config = dict(
    num_hidden_layers=8,
    hidden_size=320,
    num_attention_heads=5,
    num_key_value_heads=5,
    head_dim=64,
    intermediate_size=1280,
    vocab_size=20006,
    hidden_act='tanh_gelu',
    norm='layernorm',
    norm_place='pre',
    norm_eps=1e-05,
    positions='learned',
    qk_norm=False,
    attn_scale=0.125,
    bias='all',
    tie_word_embeddings=False,
    parallel_block=False,
    init='normal',
    init_std_qkv=0.0178,
    init_std_o=0.00444,
    init_std_up=0.0178,
    init_std_down=0.00444,
    optimizer='soap_variant',
    learning_rate=0.00319,
    lr_mult_o=1.57,
    beta1=0.95,
    beta2=0.98,
    lr_head=0.0117,
    warmup_steps=200,
    schedule='cos',
    final_lr_fraction=0.0,
    batch_tokens=65536,
    max_seq_len=512,
    doc_mask=False,
    train_tokens=335600000,
    max_steps=5121,
    dataset='wikipedia_en',
)
Each number is 128 + 24 x the weight over its row's rms, rounded and kept within 0 to 255. Layers, rows and columns count from 0. The size above them is the row's rms in percent of the matrix's.

# layer 5 MLP down (transposed), 1280x320, rms 0.101, rows 64-85, columns 0-159
size [109 104 114  87  90 112 109  97 105  92  93 104 100 102  96 100  95  79  92 103 101  80]
[[141 108 153  70 126 134 133 128 143 133 109 134 170 131 105 103  90 165 143 149 134 138 136 128 116  90 151 126 151 112 136 121 110 145  79 146 128 141 178 152 114 125 118 128 147  85 154  99 135 128 115 101 134  99 105 125 129 130 187 135 134 155  99 183 130 123 119 154 123 116 167 123 114 129 111 138 144 121 107 151  90 148 121 132 141 149 106 124 140 128 117 151 131 118 138 111 133 131 153 111 157 167 140 150  94 135 113 123 134 134 112 162 127 140 112 126 167 133 136 110 113 162 121  92 130 105 122 145 159 133 184 106 158 136  78 123 157 155 139 145 118 122  77 133 108 105 132 102 170 116 129 116 136 165 117 113 167 107 171 122]
 [151 132 135 118 103 112 111 149 103 131 122 115 161  83 111  93  95 127 106 118 157  99 139 123 119 135 163 147 123 123 186 137  95 165 104 123 128  85 166 122 109 153 143 115 133 142 161 147 121 148 132 153 117 133 143  94 141 163 138  78 166 162 115 148 119 136 150 151 157  94 142 174 104 133 161 159 108  97 131 117  97 113  86 151 145 141 163 195 178 114 123 136 100 139 101 126 136 114 100 121 129 153  68 107  93 136  83 144 110 133 143 134 142 130 122 125 105 124 131  90 135 118 133  81 127 118  99 114 142 108 109 157 158 166 101  84 154 135  91 107 155 159 130 122 135  92 111 159 141 161 115 175 159 130 140 163 170  75 145  99]
 [144 148 124 132  86 204 144 133 137 112 165 132 135 129 132 151  94 148 127 109 160 128 177  86 140 115 116 127 132 112 134 121 129 107  84 153 147 137 146 116 118 118 107  77 141 157 129 116 141 123 149 175 102 138 170 108 104  93 117 101 136 117  93 107  99 132 139 112 143 106  87 129 112 121 128 156 159 124 139 142 134 172 124 125 154 158  89 147 113 147 127 139 118 155 108 163 166  90 159 151 133 124 146  95 125 134 184  93 139 158 112 124 150 126 167 134 129 155 161 163  86 100  98 113 117 145 152 118 126 165 154 130 149  98 131 153 133  86 147  97 145 115 132 137 116 127 162 131 114 121  95 143 101 110 148 106 143  80 182 138]
 [135 138 131 139 132 160 123 122 147 114 138 107  97 135 158 136 120 103 129 129  96 179 122 111 103 156 142 138 123 152 132  87 141 129  99 139 101 159 115 128 136 154 116  83 100 141  95 143 115 172 147 132 145 130 150 150  92  73 143 130 115 144 135 129 124  74 140 161 131 118 135  97 161 149 130  82 110 140 111 106 110  82 133  98 123 130 123  68 104 123 107 116 130 113  78 118  90 111 106 172  79 126 153 116 121  92 167 128 112  96 120  93 133  96 131 112 122 125 107 142 144 138 144 145 125 129 113 124 122 156 121 138 109 114 144 105 113  98 153 149 118 119 145 116 151 126 112 141 157 132 100  95 103 108 147 140 145 141 117 144]
 [137 128  94 176 122 189 110 143 141 153 115 105 115 107 165  89 176 159 133 104 107  96 156 128 174 129 108 133 130 140 136 122  98 155 138 114 124 116 139 129 113 128 158 137  85 145 104 122 119 119 164 116 160  84 121 107 115 108  93 125  84 144 118 122 117 169 166 108 145 108 172  91 141 102 127 116  82  79 132 120 100  87 125 106 128 148 148 122 127 122 126  77 151 140 133 107 118  83 172 125 128 120  99 178 126 135 102 182 125 125  96 116 143 149 118 152 131 108 126 163 101  98  95 101 150 159 166 140 121  91 130 163 153 145  71 134  86 112 115  99 132 151 104 136 156 140 151 116  95 124  94 140 141 119 166 145 126 116  99 139]
 [122  82 152 146 123 138 159 136 168 129 136 128 133 129 131 120 151 157  96 105 149 114 105 133 131 119  81  83 120  97 153 133 156 143 127 117 144 119 135  98 158  99 114 137 159 117  93 121  77 150  88 128 151 137 103  88  61 159 140 104 124 131 135 115 136 159 149 105 150 105 105 107 120 105 100 110 200 128 162 103  75 112 152 151 122 145 149 146 125 111 136 140 128 112 119 150 125 165  94 125 156 111 117 132  92 137 113 108  94 148 117 117 133  63 112 142 136 148 103 164 101 105 129 168 149 160 167  93 130 105 173  85 120 115 126 135 116  97 102 142 104 115 144 155  82 129  91 131 143 127 151  95 101 144  81 146 130  76 137 149]
 [114 151 129 136 140 119 128 156 116  93 150 148 162 102 164 144 126 127 140 167 111 126 139 104 126 152 118 119 129 116 103 132 135 179 138 138  97 133 142 158 104 140  94 143 110 132 106 145 147 140 127 138  99 138 127 127 131 111  96 136 112 125  68 134 111 105 178 140 131 105 153 156 175 142 147 129 125 121 114 116 154 103 130 160 144 126 123 138 148 138 128  86 146  74 135 143 171 146 155 138 143 148 109 117 138 102 137 142 128 128 106 105 113 108 104  80 105 146 108 146 144 105 116 134  66 144 114 113 114 158 138 137 181 157 183 139 161 184 142  96 124 140 128 102 119 127 103  90 171 112 133 127 128 115  83 139 133 125 164 140]
 [ 84 111 153 180 103 168 138 142 107 160 138 102 122 118 143 156 101 114 136 146 137 130 157 128  77 141 138 156 139  97 122 115  84 139 142 120 140 126 149 133 154 124 161 131 123 100 140 173 103 127 120  96 168  98 127 150  80 157 175 131 142 189 119 128 145  88 143 121  95 114 140 145 118 118 114  54 146 157  99 130 132 142 136 108 168 144 116 103  97 165 127 131 123 118 150  76 124 116 150 120 123 158  93  88 108  94 154 136 119 112 141 133 160 145 136 113 145 138 119 133 132 106 132 108 124 139 146 133 154 111 105 123 129 110 114 129 121 132 134 149 106 150  96 137 171 142 109 158 177 159 154 153  82 102  95 140 109 169 114 165]
 [142 106 116 150 125 121 133 111 115 152 125 117 150 136 153 150  88 144 125 136 123 139 100  66 119 111 134 133  89 124 201 122 108 114 142 150 147 112 126 124 126  95 120 121  90 126 135 147 152 114 141  93 115 112 113 114 154 117 124 143  81  91 104 139 134 124 101 145 153 107 130 130 106 155 131 109 127 100 132 109 129 142 102 121 156 118 141 107 110 130 116 164 122 136 100 121 150 135 122 118 176 136 132 140 128  91 141 142  54 134 126  74 138 125  92 132 103 110 116 109 122 159 113 161 159 119 114  95 139  87 135 172 122 100 111 130  88 154  82 120  95 110 146 139 184 114 170 137  85 143 115 138 151 160 135 120 116 144 132 127]
 [162 124 194 114 147 120 142 186 146  89 123 141 108 122 131 141 119  83 129 129 147  92 146 159 143 175 132 160 127 151 128 157 144 137 163 119 115 146 121 139 155 106 158 112 119  99 107 157 154 107 112 135 154 101 126  98 110 114 169 151 106 147 132 148 131 125 131  98 123 107  90 125 162 115 122 124 132 154 146 137 172 108 144 144  97 102 167 117 119 117 127  77 135 136 125 104 123 158 108 129 103 124 160 136 100 128 122 110 155 117 133 121 132 156 168 147 127 138 119  91 137 187 108 172 112 116 141 116 161 148  97 132 170 118 136 152 119 125 133 121  85 140 133 119 110 157 144 167 140 105 144 133 129 153 122 129 100  79 133 139]
 [ 89 131 122  92 120 112 161 144 136 105  99 131  98 115 151  92 115 137 137 111 149 154 146 150 140 116  86 123 110 152 151 113  95 162 146 130 133  72 102 129 120 163 158 142  59 130 112 157 141 134 104 125 108 112 148  88 142 116 124 111 121 122 120  88 122  86 117 120 145 145 149 108  87 145  83 151  63 102 146 129 145  93  95 159 110 153 166  91 140 117 127  95 171 126 149 142  93 215 124 125 129 177 129 153 134 137 173  97 135 119 108 120 126 136  95 118 173 136 120 119 134 123 157 131 128 139 134 127 128 107 135 127 135 109 131  96  88 126  78 121 115 129 109  91 111 143 148 100  94 144 114 180 113  80 113 135 143 105 100 142]
 [153  92 130 132  93 136 156 123 171 121 159 138 153 111 120 169 155 102 130 129 171 115 144 129 134 128 163 122 116 114 147 123 116 106 124 146 124 133 126 101 133 141 137 111 113 123  75 158 122 168 123 139 104  96 106  86 187 137 166  90 130 131  93 127 154 138 106 108 149 177 203  98 160 175 181 117 164 107 127 101 146 145  95 153  98 154 127 114  88  98  90 134 130 134 125 132 109 137 110 143 110 129 122 115  74 137  91  83  89  88 112 113 129 123 127 116 143 119 148 160  95 144 137 149 107 111 120 128  52 122 135 105 150 123 109  98 163 125 121 135  84 112 112 114 139  86 118 139 149 162 136 123 104 133 140 157 154 124 173 111]
 [130 150 116 108 133 132 113 112 145 170 123 137 125 123 133 119 131 141  69 185 118 103 126 146 117  93 171 121 123  99 140 134 137 109  95 133 151 110 104 121 126 103 111 131 162 149 149 119 105 122 141 125 137 144 109 177 144 108 176 117 141 126 148 100  92 130 149 172 137 108 122 159 177 139 151 138 124 160 130 162 102  97 140 138 161 151 120  95 117 152 153 104 108 109 153  97 190 121 120 111 142  88 103 117 146 120 149  82  62 140 141 140  79 160 182 188 115 132 147 127 143 132 199 109 176 144 121 105 156 139 162 121 138 121 130 149 129 129 118 144 158 132 157  84 131 136 119 141 122 160 163 138 128 159 115 101 120 133  97 101]
 [135 112 146 130 125 151 128 149 106 124  90 104 112 132  95 160 172 106 129 154  82 141 120 161 107 111 144 126 148 138 117  95 117 138 155 112 163 123 162 122 100 122 154 117 131 156 105  86 140 139 130 150 152 119 168 119 169 176 103  91 130 112 171  74 142 106 151 134 127 154 192 129 119 106 155 144 139 120 165 154  97  98 148 121 163 133 113 139 125 145 142 191 140 136  97 121 101 149 133 107 154 135  94 110 102 150 120 153 154 149 114  78 129 115 126 136 135 130 121 105 147 131 141 169 125 177 108 158 132 157  84 175 159 129 115 156 158 108 109 161 117 153 167 145 118 157  96  78 115 136 116 138 129 114 122 137 148 113 113 131]
 [ 99 123 128  90 146 100 122 185 128 110 114 118 100 160  97 131 153 119 108 112 135 170 132 158 147 129 129 156 128 147 133 146 158 118 139 162 124 101 118  83  96 123 164  82 122 122 122 152 137 135 121  70 121 116  80 167 147 112 117 122 134 137 128 118 143 112 148 111 137 110  89 128 132  83 127 111 145 113 132 144 148 121 149 126 151 135 116 139 147  96 123 156 111 160 143 130 131 139 134 114 124 144 110 110 105 132 132 134 167 132 152 139 131 129 112 153 123 135 101 162 131 142 138  96 136 116 154 139 138 113 190 152  91 168 149  93 110 115 148 150 147 153 110 123 102  80 108 102  90  97 133 115 131 127 117 122 118 158 153 105]
 [136 125 123 119 102 129 114 151 149  95 122 142  98 159 125 138 213 100 119 128 128 119 133  79 147  90  87  96 166 145 142 145 144 118 126 148 151 144 124 129 125 159  75 169 162 151 164 120  93 117 163 118  94 144 159 132 140  54 108 133 146  93 148 113 141 139 111 119 129 134 146 163 133 154 129 138 114 143 154 116  99 112 109 168 117 103 185 150 142 106 140 111  99 103 141 130 180 101 139 142 137 123 112 141  83 114 114 154 103 174 116 122 142  94 129 126 111 143 156 144 148 104 146 115 113 142 135 122 129 117 130 155 167 173 117 143 108 168 118  95 130 147  82 128 130 159 157 123 113  65 148 104 163 122 152 122  85 126 131 134]
 [140  95 106 118 163 104 114  87 133 122 157  95 146 145 147 132 151 121 112 116 147 106 119 134 140 134 157 115  87 138   0 105 113 104 133 164  96 106 149 106 168 130  76 165 135 113  97 132 112 120 138 157  79 118 169 158 148 117  95 116 170 131 133 117 120 123 148 110 113 119 167 164 176 105 139  57 164 156 102 132 134 124 162 115 132 115 112 116 111 142 165 136 143 137 109 140 129 111 125 132 135 107 162  94 130 119 130 118 127 128  95 158 143 114 122 111 107 141 111 104 119 164 153 145 113 118 107 163 100 135 121 131 116  90 153 151 141 131 112 105 105 127 127 111 144 153 128 131  98 133 147 129 106 128 182 116 110 137 135 168]
 [149 120 143 119 114 149 123 111 102 129 160  72 148 144 111 143 129 158 125  83 112 112 125 134  98 142 109 117 145 117 122  50 116 133 117 133 123 111 135 141 117 128 179 132 126 154 141 110 163 136  92 115  89 139 137 107  79 108 154  86 164 132 127 172 149 119 111 105 151  84 122 144 159 135  83 150 134 144 120 139 141 136 103 111 166 116 122 140  97 125 127 114  88 181 125 152 142 142 116 152 162 145 112 106 110 108 132 145 147 138 136 112 125 107 130  76 168 131 133 113 148  99 118 153  86 124  90 137 151  88 154 155 125 125 153 134 100 140 152 130 111 110 193 122 115 122 106 135 135 134 112 125 120 134 129 150 120 136 134 130]
 [204 103 119 126 110 113 168 122 103 107 172 124  99 130 116 103 131 124 137 117 105 134 123 142  90 127 138 136 131 141 158  80  96 143  87 161 151 114 131  87 203 101 141 130 181 150  85 143 160 107 166 141 107 112 141 125 125 102 121 116 137 127 125 110 133 102 100 101 108 116 124 129 137 125 137 176 129 110 135 134 137 144 120  90 181 122 110 105 121 131  96 135 120 123 129 116 152  75  75 113 125 129 112 142  94  83 132 161  79 105  99 111 129 101 114 113 153 108 145 132 105 158 109 120 127 128 130  71 125 124 162 162 126 144 170 124 126 145 120 138 116 141 123 153 137 115 163  98 134 146 152 165 146 166 130 118 103 123 153 169]
 [113  91 135 107 133 140 133 123 109 144 142 169 144 130 148 132 130 140 134 143 151 168 120 139 102 109 141 130 142  78 161 105 145 148 102 106 141 146 161 148 142 107 110 106  87 100 108 116 119  86 132 148 106 160 117  99 134 122 117 147 119 135 149 117 125 132 175 130  94  93 142 102 162 167 162 121 146  97 156 108 157 108 104 128 116 122  97 122 163 112  70 169 155 144 148 142 110 107  80  93 100 102 118 137 146 150 153 126 116  96 125 108 117  95  95  91 118 101 183 159 114 136 110 138 152  95 176 107 111  99  75 175 126 117 100 108 107  88 126 142  91  98 116  41 149 131 118 115 113 141  78 122 129 145 172 160  91 135 105 150]
 [177 135 106 132 133 134  71 119 126 119 150 156 119 165 193 109 147 119 121 133 129 112 106 172 105 121  97 121 156 120 160 161 189 122 120 109 134 118 155 163 162 127  67 132 148  93 167 151 146 122 125 146 146 178 116 134 131 127 158 130 105 145 164 123 128  95 125  94 131  87 152 130 119 137 136 139 154 157 123 102 135 114  98 124 133 103 143 178 146 126 104 115  96 101 119 121 100 119 116  69 136 102 134 108 123 106 140 140 113 130 122 130 109 107 138 125 111 130 114  84  71 120 117 151 102 134 145 130 185 163 149  98  77 182 126 165 122 125 150  95 145 103  96 151 128  91 173 114 105 118 176 136 109 129  92 110 121 133 118  94]
 [ 75 143 119 165  83 100 142 150 135 118 150 130 112  50 121 176 168  71 146 145  89 129 125 147 129 158 122 116 163 106 122 147 144 129 121 118 109 135 103 146 150 158 185 141  88 108 111 124 159 176 157 104 135 109 120 149 146 129  80 174 170 123 103 128 142 120 113 119 127 117 141 141 116 112 173 146  93 124 117 105 136 136 123 115  98 124 152 102 120 105 185 125 164 111 129 146 152 120 156 131 147  97 132 125 109 116 116 144 151 115  92 139 145 150 119 135 135 130 161  93 136 113 144 135 140 148 137  90 101 161 146  95  86 170 131  95  89 128 132 135  68 120 114 147 110  80 139 124 122  78 117  91 169 144 116 137 125 128  96 148]]
# layer 5 MLP up, 1280x320, rms 0.0908, rows 65-85, columns 0-159
size [103 114  91  94 121 101  93  96  95  90 100 109 108 112  99  87  91  88 102  96  94]
[[131 148 106 139 122 149 132 163 151 144 107 124  94 161 150 124 147 123 169 133 139 151 128 101 119 153 130 112 132 127 153 138 115 104 146 168 120 132  82 169 157 156 146 131 111 166 190 121 156 175 154  94  94 180 111 127  91 120 128 171 116 107 158 126 156 151 172 130 152 136 150 127 146 119 145 103  90 138  98 156 142 190 148 106 150 111 163  93  90 115 122  90 108 108 143 107 169 186 136 109 154 144 134 123 136 118 109 110  88 111 133 143 169  89 163 142 161 162 119 129 174 144 115  95 102 155 157 104 150 126 143  77 136 140  72 141 103 175 127  96 113 133 111 132  97 133  94 110 157 120 122  90 127 121 104 162  94 122 109 165]
 [ 96 140 116 131 124 172 141 109 117  90 136 153 162 108 150  96 105 137 166 110 124 104 165 112 109 127 110 150 115 113 133 115 136 114 103 112 126 122 154 155 109 109 131 123 131 142 155  99 139 154 146 101  97 125 152 112 137 103 154 153 105 113 124 125 101 138 158 135  90 158 106 172  86 112 138 161 122 130 128 151 152 197 120  98 149 160 145 161 145 145  88  98 142 119  96 143 137 176  95 167 122 125 158 100  92 107 119  84 164 126 106 123 116  79 152 128 104  95  97 163 142 112  52 126  85 129  93  66 126 111 130 128 189 119 127 150 136 123 134 115 156 126 138 128  90 127  94 129 143 121 140 134 143 131 122 108 142 104 160 127]
 [142 128 122 169  90 143 144 155 111 129 139 151  96  80  92  94 133 125 157 153 108 111 127 138 118 125 123 186 162 129 126 103  99 143 118 164 110 137 150 142 141 100 137  97  87 143 122  71 109  77 123 125 113 133 134  60 132 114  90 150 125 102 136 140  98 138 130 110 122 175 123 143 151 120 159 101 125 151 152 179 113  86 135 114 132 113 159 120 107 112 144 164 101 157 161 147 175 139 159 129 155 128  75 148 112  98  93 107 151 142 133 102 147 185 138 156 140 136 152 143 179 108 115 117 165 127 160 151 114 140  79 132 101 133 141 115 152 128  84 114 149 104 114 137 126 166 127 136  78 152 136 146 134 104 160 111 103  96 120  81]
 [111 149 119 106 153 105 140 117 109 137 147 127 107 128 114 135 103 158 109 147 134 147 120 138  80 106 116 147 141 149  74 160 144 124  98 156 111 136 130 103 126 135  83 117 128 141  99 161 116 136 144 118 143 116 108 134 151  98 185 120 107 118  91 131 113 138 141 153 141 103 139 114 178 117 161 110 144 134 126 151 186 126 149 149 160 167  81 154 153  54 158 124 117 131 122 146 139 150  55 142 122 139 134 126 124 131 116  48 132 140 134 162 139 108 135 111 126 157 107 102 120 148 153 147 106 109 132 117 157 174 147 104  90 145 144 149 165 173 160 158 130 105  93 135 105 123 152 108 131 133 140 108 149 155 121 112  91 149 179 137]
 [103 100 110 168 133 130 132  76 103 107 117 106 131 113 137 129 122 120 159  96 124 109 139  88 123 122 109 153 120 110 143 105 136 120 155 107 128 123 113 160 131 155 118  96 131 154  99 182 133 130 121 101 110 130 119 122  98 173 127 143 123 129 147 108 133 138 126 137 127 152 118 106 146 145 147 135 130 138 131 124 132 166 139 118 185  83 135 102 124 123 171 104 124 134 103 132 113 173 137 157 115 172 129 130  80  76 123 120 161  99 129 155 106  99 147  92 143 140 124 129 138 114 123 150 161 154  88 103 130 124 153 144 151 123 131 111 150 131 140 132 135 134 146 128  99 145 118 144 151  87 136 125 131  72 148 150 115 112 161 126]
 [141 166 149 115 140 133 119 128  92 106 110 141 179 137  76 156 112 170 108 123 128 129 125 101 108 102 135 142 146 169 114 123  82 136 116 122  96 144 131 139  90 135 146 141 129 127 152 117 139  90 129  98  42 149 138 163 106 121 166 130 133 114 136  92 125  74 114 124 152  88 138 114 165 121  97 143 137 135 172 115 140 105 143 109 148 155 129 148 122 120  92 107 133 151 112 144 151 134 105 167 152 101 128 112 158 132 123 103 129 121 117 114 125 125 150 122 146 105 118 169 109 114 133 103 137 128 141 144  92 129 175 142 164  92 155 163 153 145 119  80 108 134 143 201 142 131 144 145 142 133 172 106 120 140 122 126 142 131  87 109]
 [124 124 156  99 126 111 143  92 120 140 129 108 171 132 132 125 145 124 150 132  74 138 146 118  95 105 153 126 103 143 147 146 104 122 121 160 142 208 112 148 141 161 113 136 147 130 138 151 137  91 152 148 142 118  62 148 118 110 131 111 117 119 105 127 149 120 124 118  94 122 153 125 153 139 120 129 149 105  79 160 135 164  72 120 115 146 132 120 131 138 133 105 135 136 133 154 125 126 135 191 141 129 102 133 155 129  77 118 130 137 140 133 150 116 129 109 129 115 120 109 147 130 179 105 127 106 154 149  94 159 119  92 156 115 109  87 157 140 127 123  93  98 140 126 170 158 108 152 111 130 127  88 157  83 183  91 103 145 161 157]
 [109 136  98  46 121 135 111 123  72 127 134 118 143 170 115 111  91 117 139  80 137 123 140  78 151  99 120 145 147 158 178 130 126 160 103 113 128 118 164 124  73 126 106 114 131 173 186 124 138 156 114 108 120 103 131 120  49 134 103 135  99 121 119 101 139  83 149 137 151 133 117 116  92 128 132 142  95 118 141 140 141 110 122 141 111 131 152 128 116 117 109 149 146 156 134 145 113  99 123 149 123 121 119 126 128 121 169 126 120 126 136 146 142 136 118 112 153 147 119 149 146 139 162 126 166 121 138 126  99 129 176  98 129 123 129 134 128 137 154 153 135 149 123 122 129 159 100 136 135  86 153 142 158 162 149 125 169  72 136 120]
 [176  95 120 144 130 119  95 106 123 116 113 143 153 185 150 131 126 106 109 113 111 125 151 154  77 109 123 126 133 126 143 129 126 119 126  96 106 133 155 122 128 128  94 139 148  72 145 143 118 104 106 117 138 164 127 119  86  96 115 144 116 160 116 112  77 150 158 129 123 136  92 155 101 174 146 163 146 115 143  80 159 128  62  95 134 117 118  90 153 154 123 136 177 132 119  93 105 141  85 157 152  92 145 128 107 116 106  89 127 145 149 153 112 127 126 101 120 156 141 129 126 175 117  99  80 122 151 144 122 188 156 103 153 126 129 130 126 105 156 147 125 136  71  98 147 116 117 132 190 121 134 125 103 139  65 111  91 152 107 123]
 [111 121 128 121  96  95 111 136 113  85 117 150 145 107  65 148 156 117 144 125 145 115 100  93 159 155 124 131 156 135 145 119 137 169 120 155 109 107 139 108 125 121 163 143 151 103 144 158 107 121 148 153 115 164 139 116 103 100 138 114 128 130 184  84 110 146 171 126 145  99 100 150 132 115 176 152  83 143 119 174 170 153 133 132 132 114 121 101 165 182 124 156 126 103 142 163 128 164  71 133 132 114 122 148  99 169 139 116 100 132 157 149 117 110 128 121 130  99  88 137 115 101 116 137 164 158 127 108 124 130 143 141 135 125 117  96 159 119 142 108 129 133 103 174 100 112 118 143 180 142 141  87 122 150 144 139 149 186 160 100]
 [116  88 122 167 110 152 116 157 171 114  69 144 120  98 104 117 175 138 153 146 149 145 109 115 125 124 122 102 103 140 132 124 140 143 198 144 140  60 119 108 120 109  76 118 114  98 136 147 131 129 153 107 130 129 152 117 125 150 137 127 121 124 150  97 141 111 105 131 116 153 132 134 145 120 136 139  86 105 112 124 142 101  99 129 134 144  84 119 115  97 155  99 139 147  88 125 149 106 141 121  76 110 144 159 121  98 150 105 127 154 115 207 129 136 113 134 111 136 110 119  91 119 127 130 157 144 131 143 130 120  95  87 128 147 131 118 117 140 150 128 136 182 137 102 154 160 140  87 129  92 142 107 161 130 135 159 167 191 116 136]
 [209 127 117 102 177 138 114  98 109  92 135 122 154 101 143 138 118 170 165 124 129 112 152 135 106  94 157 144  85 129 114 123 153 152 124 126 130  97 139  92 138 149 148 108 122 109 117 112 124 101 140 142 105 160 145 121 100 148 106 124 103 124 127 125 121 156 142 117 102 118  92 112 126 140 146 126 134 114 159 124 150 107 140 149 162 117 100 143  98 154 162 107 115 116 127 119 113 161 113 125 142 164 116 121 172 130  90 110 139  98 170 108 108 130 160  84 137 133 173 148 133 122 132 116 148 111 146  54 125 120 150 120 114 125  97 117 113 139 115 129 131 107 139  56 112 152 126 144 105 130  91 108 138 141 141 107  97 121 137 128]
 [119 136 155 132 168 142 149 114 114 133 122 136 133 135 162 155 136  98 126  90 215 140 128 155 131 135 129  95 120 153  83 162  98 113 141 133 114 133  96 111 126  76 152 150 125 172 173 140 135  63 136  94 124 150 101 110 110 119 131 115 126 105 136 147 123 103 123 144 140  85  99  73 143 117 118 161 140 118 144  99 114 138 127 152 109 101 151 110 104 115 115 101 136 123  78 132 116 157 143 144  65 150 159 105 107 133 118 176 134  98 164 110 126  96 176 107 110 133 154 138 105 157  91 101 167  95 136 131 157 137 110  81  85 111 143  93 112 159 119 141 106 145 123 190 122  96 142 213 167 137 131 172 109 149 130 117 151 119 102 126]
 [121  88 109 144 127 133 124 116 104 147  94 158 128 119 100  82 161 163 110 120 160 122 141 125 156 140  97 125 134 144  89 113 122 106 145  89  95 123 141 127 154 143  97 177 180 132 133 116 117 143 128 112 127 145 133 136 153 112 119 123 140  97 115 158 102 141 137 141 131 129 121 130  69 133 101 138 143 166 149 121 122 124 138 102 157 138 148 108 151 111 111 142 127  97 103 141 162 153 158 124 129 128 156 124 102 118 102 111 126 159 170 149  68 143  83 133 113 140 127  92 118 143 137 152 110 109 125 119 131 138 131 112 133  91 140 106 135 139 146 141 136 134 130 114 108 100 128 191 145 159 190 119 111 131 153 105  80 124 107 104]
 [137 141 131 109  97 148 113 124 120 126 147 103 136  94  93 122 123  93 149 136 108 141 185 166 144  91 144 126  77 123 124 103 118 134 145 188 156 117 127 104 147 126 135 117 114 147 132  78 112 134 127 128 127 131 142 150 116 138 109 147 124  94 149 144 107 122 164 136 109 144 110 104 136 139 119 141 115 133 140 170 108 108 134  92 101  89 122 127 110 114 167  97 118 109 148 120 132 100  99 166 117 138 113  94 135 128 139 108 178 139 106 138 161  88 130 113  90 113 148 103 154 160 143 122 143 130 154 172 136 128 178 133 161 114 149 123 139 152 149 126 155 139 135 176 109 141 150 132 109 103 133 157 155 144 159 108 133 124 119 108]
 [125 111 129 155  82 125 128 119 136 128 121 108 156 168 143 163 121 121 149 113 116 159  92  74 112 100 132  94 112 138  85 163 123 102  83 115 123 150 112 165 128 135 161 124  93 143 151 157 137 108  93 125 116 126  96 119  91 113 141 128  98 125 146 114 152  73 123 147 112 140 154 127 140 126  93 170 121 163 121 148 136 137 101 142  90 143 125 120 111 123 138 159  97 127 149 147 108 111 162 164 110 146 122  98 166 141 141 157 139 142 130 139 140 153 117 120 151 117 124 163 137 141  98 143 131 127 120  99 108 134  72 139  86 131 136 100 164  99 116 130 154 151  96 136 130 156 156 198 155 144  87 142 155  77 144 175 134 120 141  84]
 [140 103  76  89 166 143 226  84 127 135 130 137 142 131 178 128 116 124 116 158 102 108 114  61 116 139 133 128 110 153 114 146  75 102 143 104 149 150 123 134 174 143 104 110 128 121 109 109 138 114 159 117 146 129 117 153 127  90 113 157 129 131 138 126 136 107  98 145 102 101 110 104 142 121 163 136 128 125 145 144 120  89  83 144 124 123 109 112 140 115 135 132 165 112 153 130 140 119 163 115 108 108 105 110 145 152  94 140 127 105  90 134 138 117 124 152 118 119 131 115 127 145 129 134 188 139 120 131 129 156  84 112 139 157 141 128 159 126 107 100 180 125 146 151 106 110 117 169 143 143 124 115 153 172 149  99 159 136 169 123]
 [149 118 129 127 148 147  97 152 112 121 154 145 122  89 130 105 160 104 207 141 111 140 112 136 122 108 157 126 122 121 125 167 155 151 117 125 133 135 138 139 125 137 140 133 165 121 116 111 138 120 127 165  74 118 136 131 151 154 146  94 155 167 145 119 110 109 101 121 106 142 122  85 159 161  92 100  86 120 117 117  95 108 122 103 115 135 120 141  98 186 142 132 153 136 153 103 165 103  89 157 165 100  70 179 141 119 124 170 131 106 131 113 134 128 123 126 150  75 126 159 104 139 163 131 118 116 115 124  89 150 134 135 131 133 134 114 143 125 151 137 112 121 128 128 127 135 162 140  92 104 142 126 131 128 130  97 122  86  89 143]
 [133 120 115 136 120 100  94  90 125 130  95 151 136 158 143 121 129 109 105 130 102  72 159 157 139 115 164 152 141 121 156 145 119 135  89 102 158 144  75 143 128  83  98 153 144  73 149  83 107 123 104 120 139 155 134 137 157 108 140 137 141 130 155  80 123 121  94 113 176 117 120 137 129 129 121 132 154 101 132 142 101 122 107 119  92 168 133 107 131 148 155 118 110 130 149 149 121  99 168 132 142 152 149 130 157 171 131 153 129 131 176  98  90 135 113 146 125 127 110 115 144  95  87 106 168 166 124 144 160 112 148 129 145  88 167  79 139 109 123 120 147 151 133 160  94 152 128 122 179  96 130 169 111 131 116 119 136 105 133 109]
 [132 111 152  93  85 172 137 133 148 121 123  94 193 131 176  74 106 116 118  55 185 141 156 106 141 153 115  73 131 111 132 152  93 151 134 108 142 128 107 165 128 122 148 156 127 143 137  84 115  74 180  77 110 126 142 115 115  88 132 142 186 104 146 105 109 127 151 123 109 131 136 158 116 133 141 118 126 145 135 125 142 165 132 128 157 157 160 126  89 131 131 100  88 141 142 103 140 107 123 148 123 117 170 124 137 169 138  69 126 153 103 153  93 154 118 102 135  96 107 122 149 132 133  94 127 134 127 123 131  65 147 122 128  86 136 110  92 119  86 147 121 136 162 105  99 111 129 141 132 134 131 126 117 103 130 117 100 127 118 162]
 [146 131 154  90 107 145 138 164 131 139 124 137 130 118 149 190 116 138 131 116 137 149 126 100 115 127 154 159 122 181 123 141 149 143 105 110  92 105 161 145  61 132  97 157 135 136 141 144 127 105 106 182  91 120 119 143 137 159  97 173 121 140 123 127 121 115 156 120 127 103 131 140 135 105 135 138 124 134 142 154 132 159 123 100 115 117 109 161 109 149  89 128  85 120 104 120 138 105  87 149 128 108  80 112  90 168 134 136 145 110 159  88 109 128  93 139 125 150 131 160 159 119 116 121 131 109  93 149  95  87 142 128 108 109 138 157 131 145 172  81 168  68  82 141 116 158 105 140  92 158  99 135 117  85 137 123 127 151 123 100]]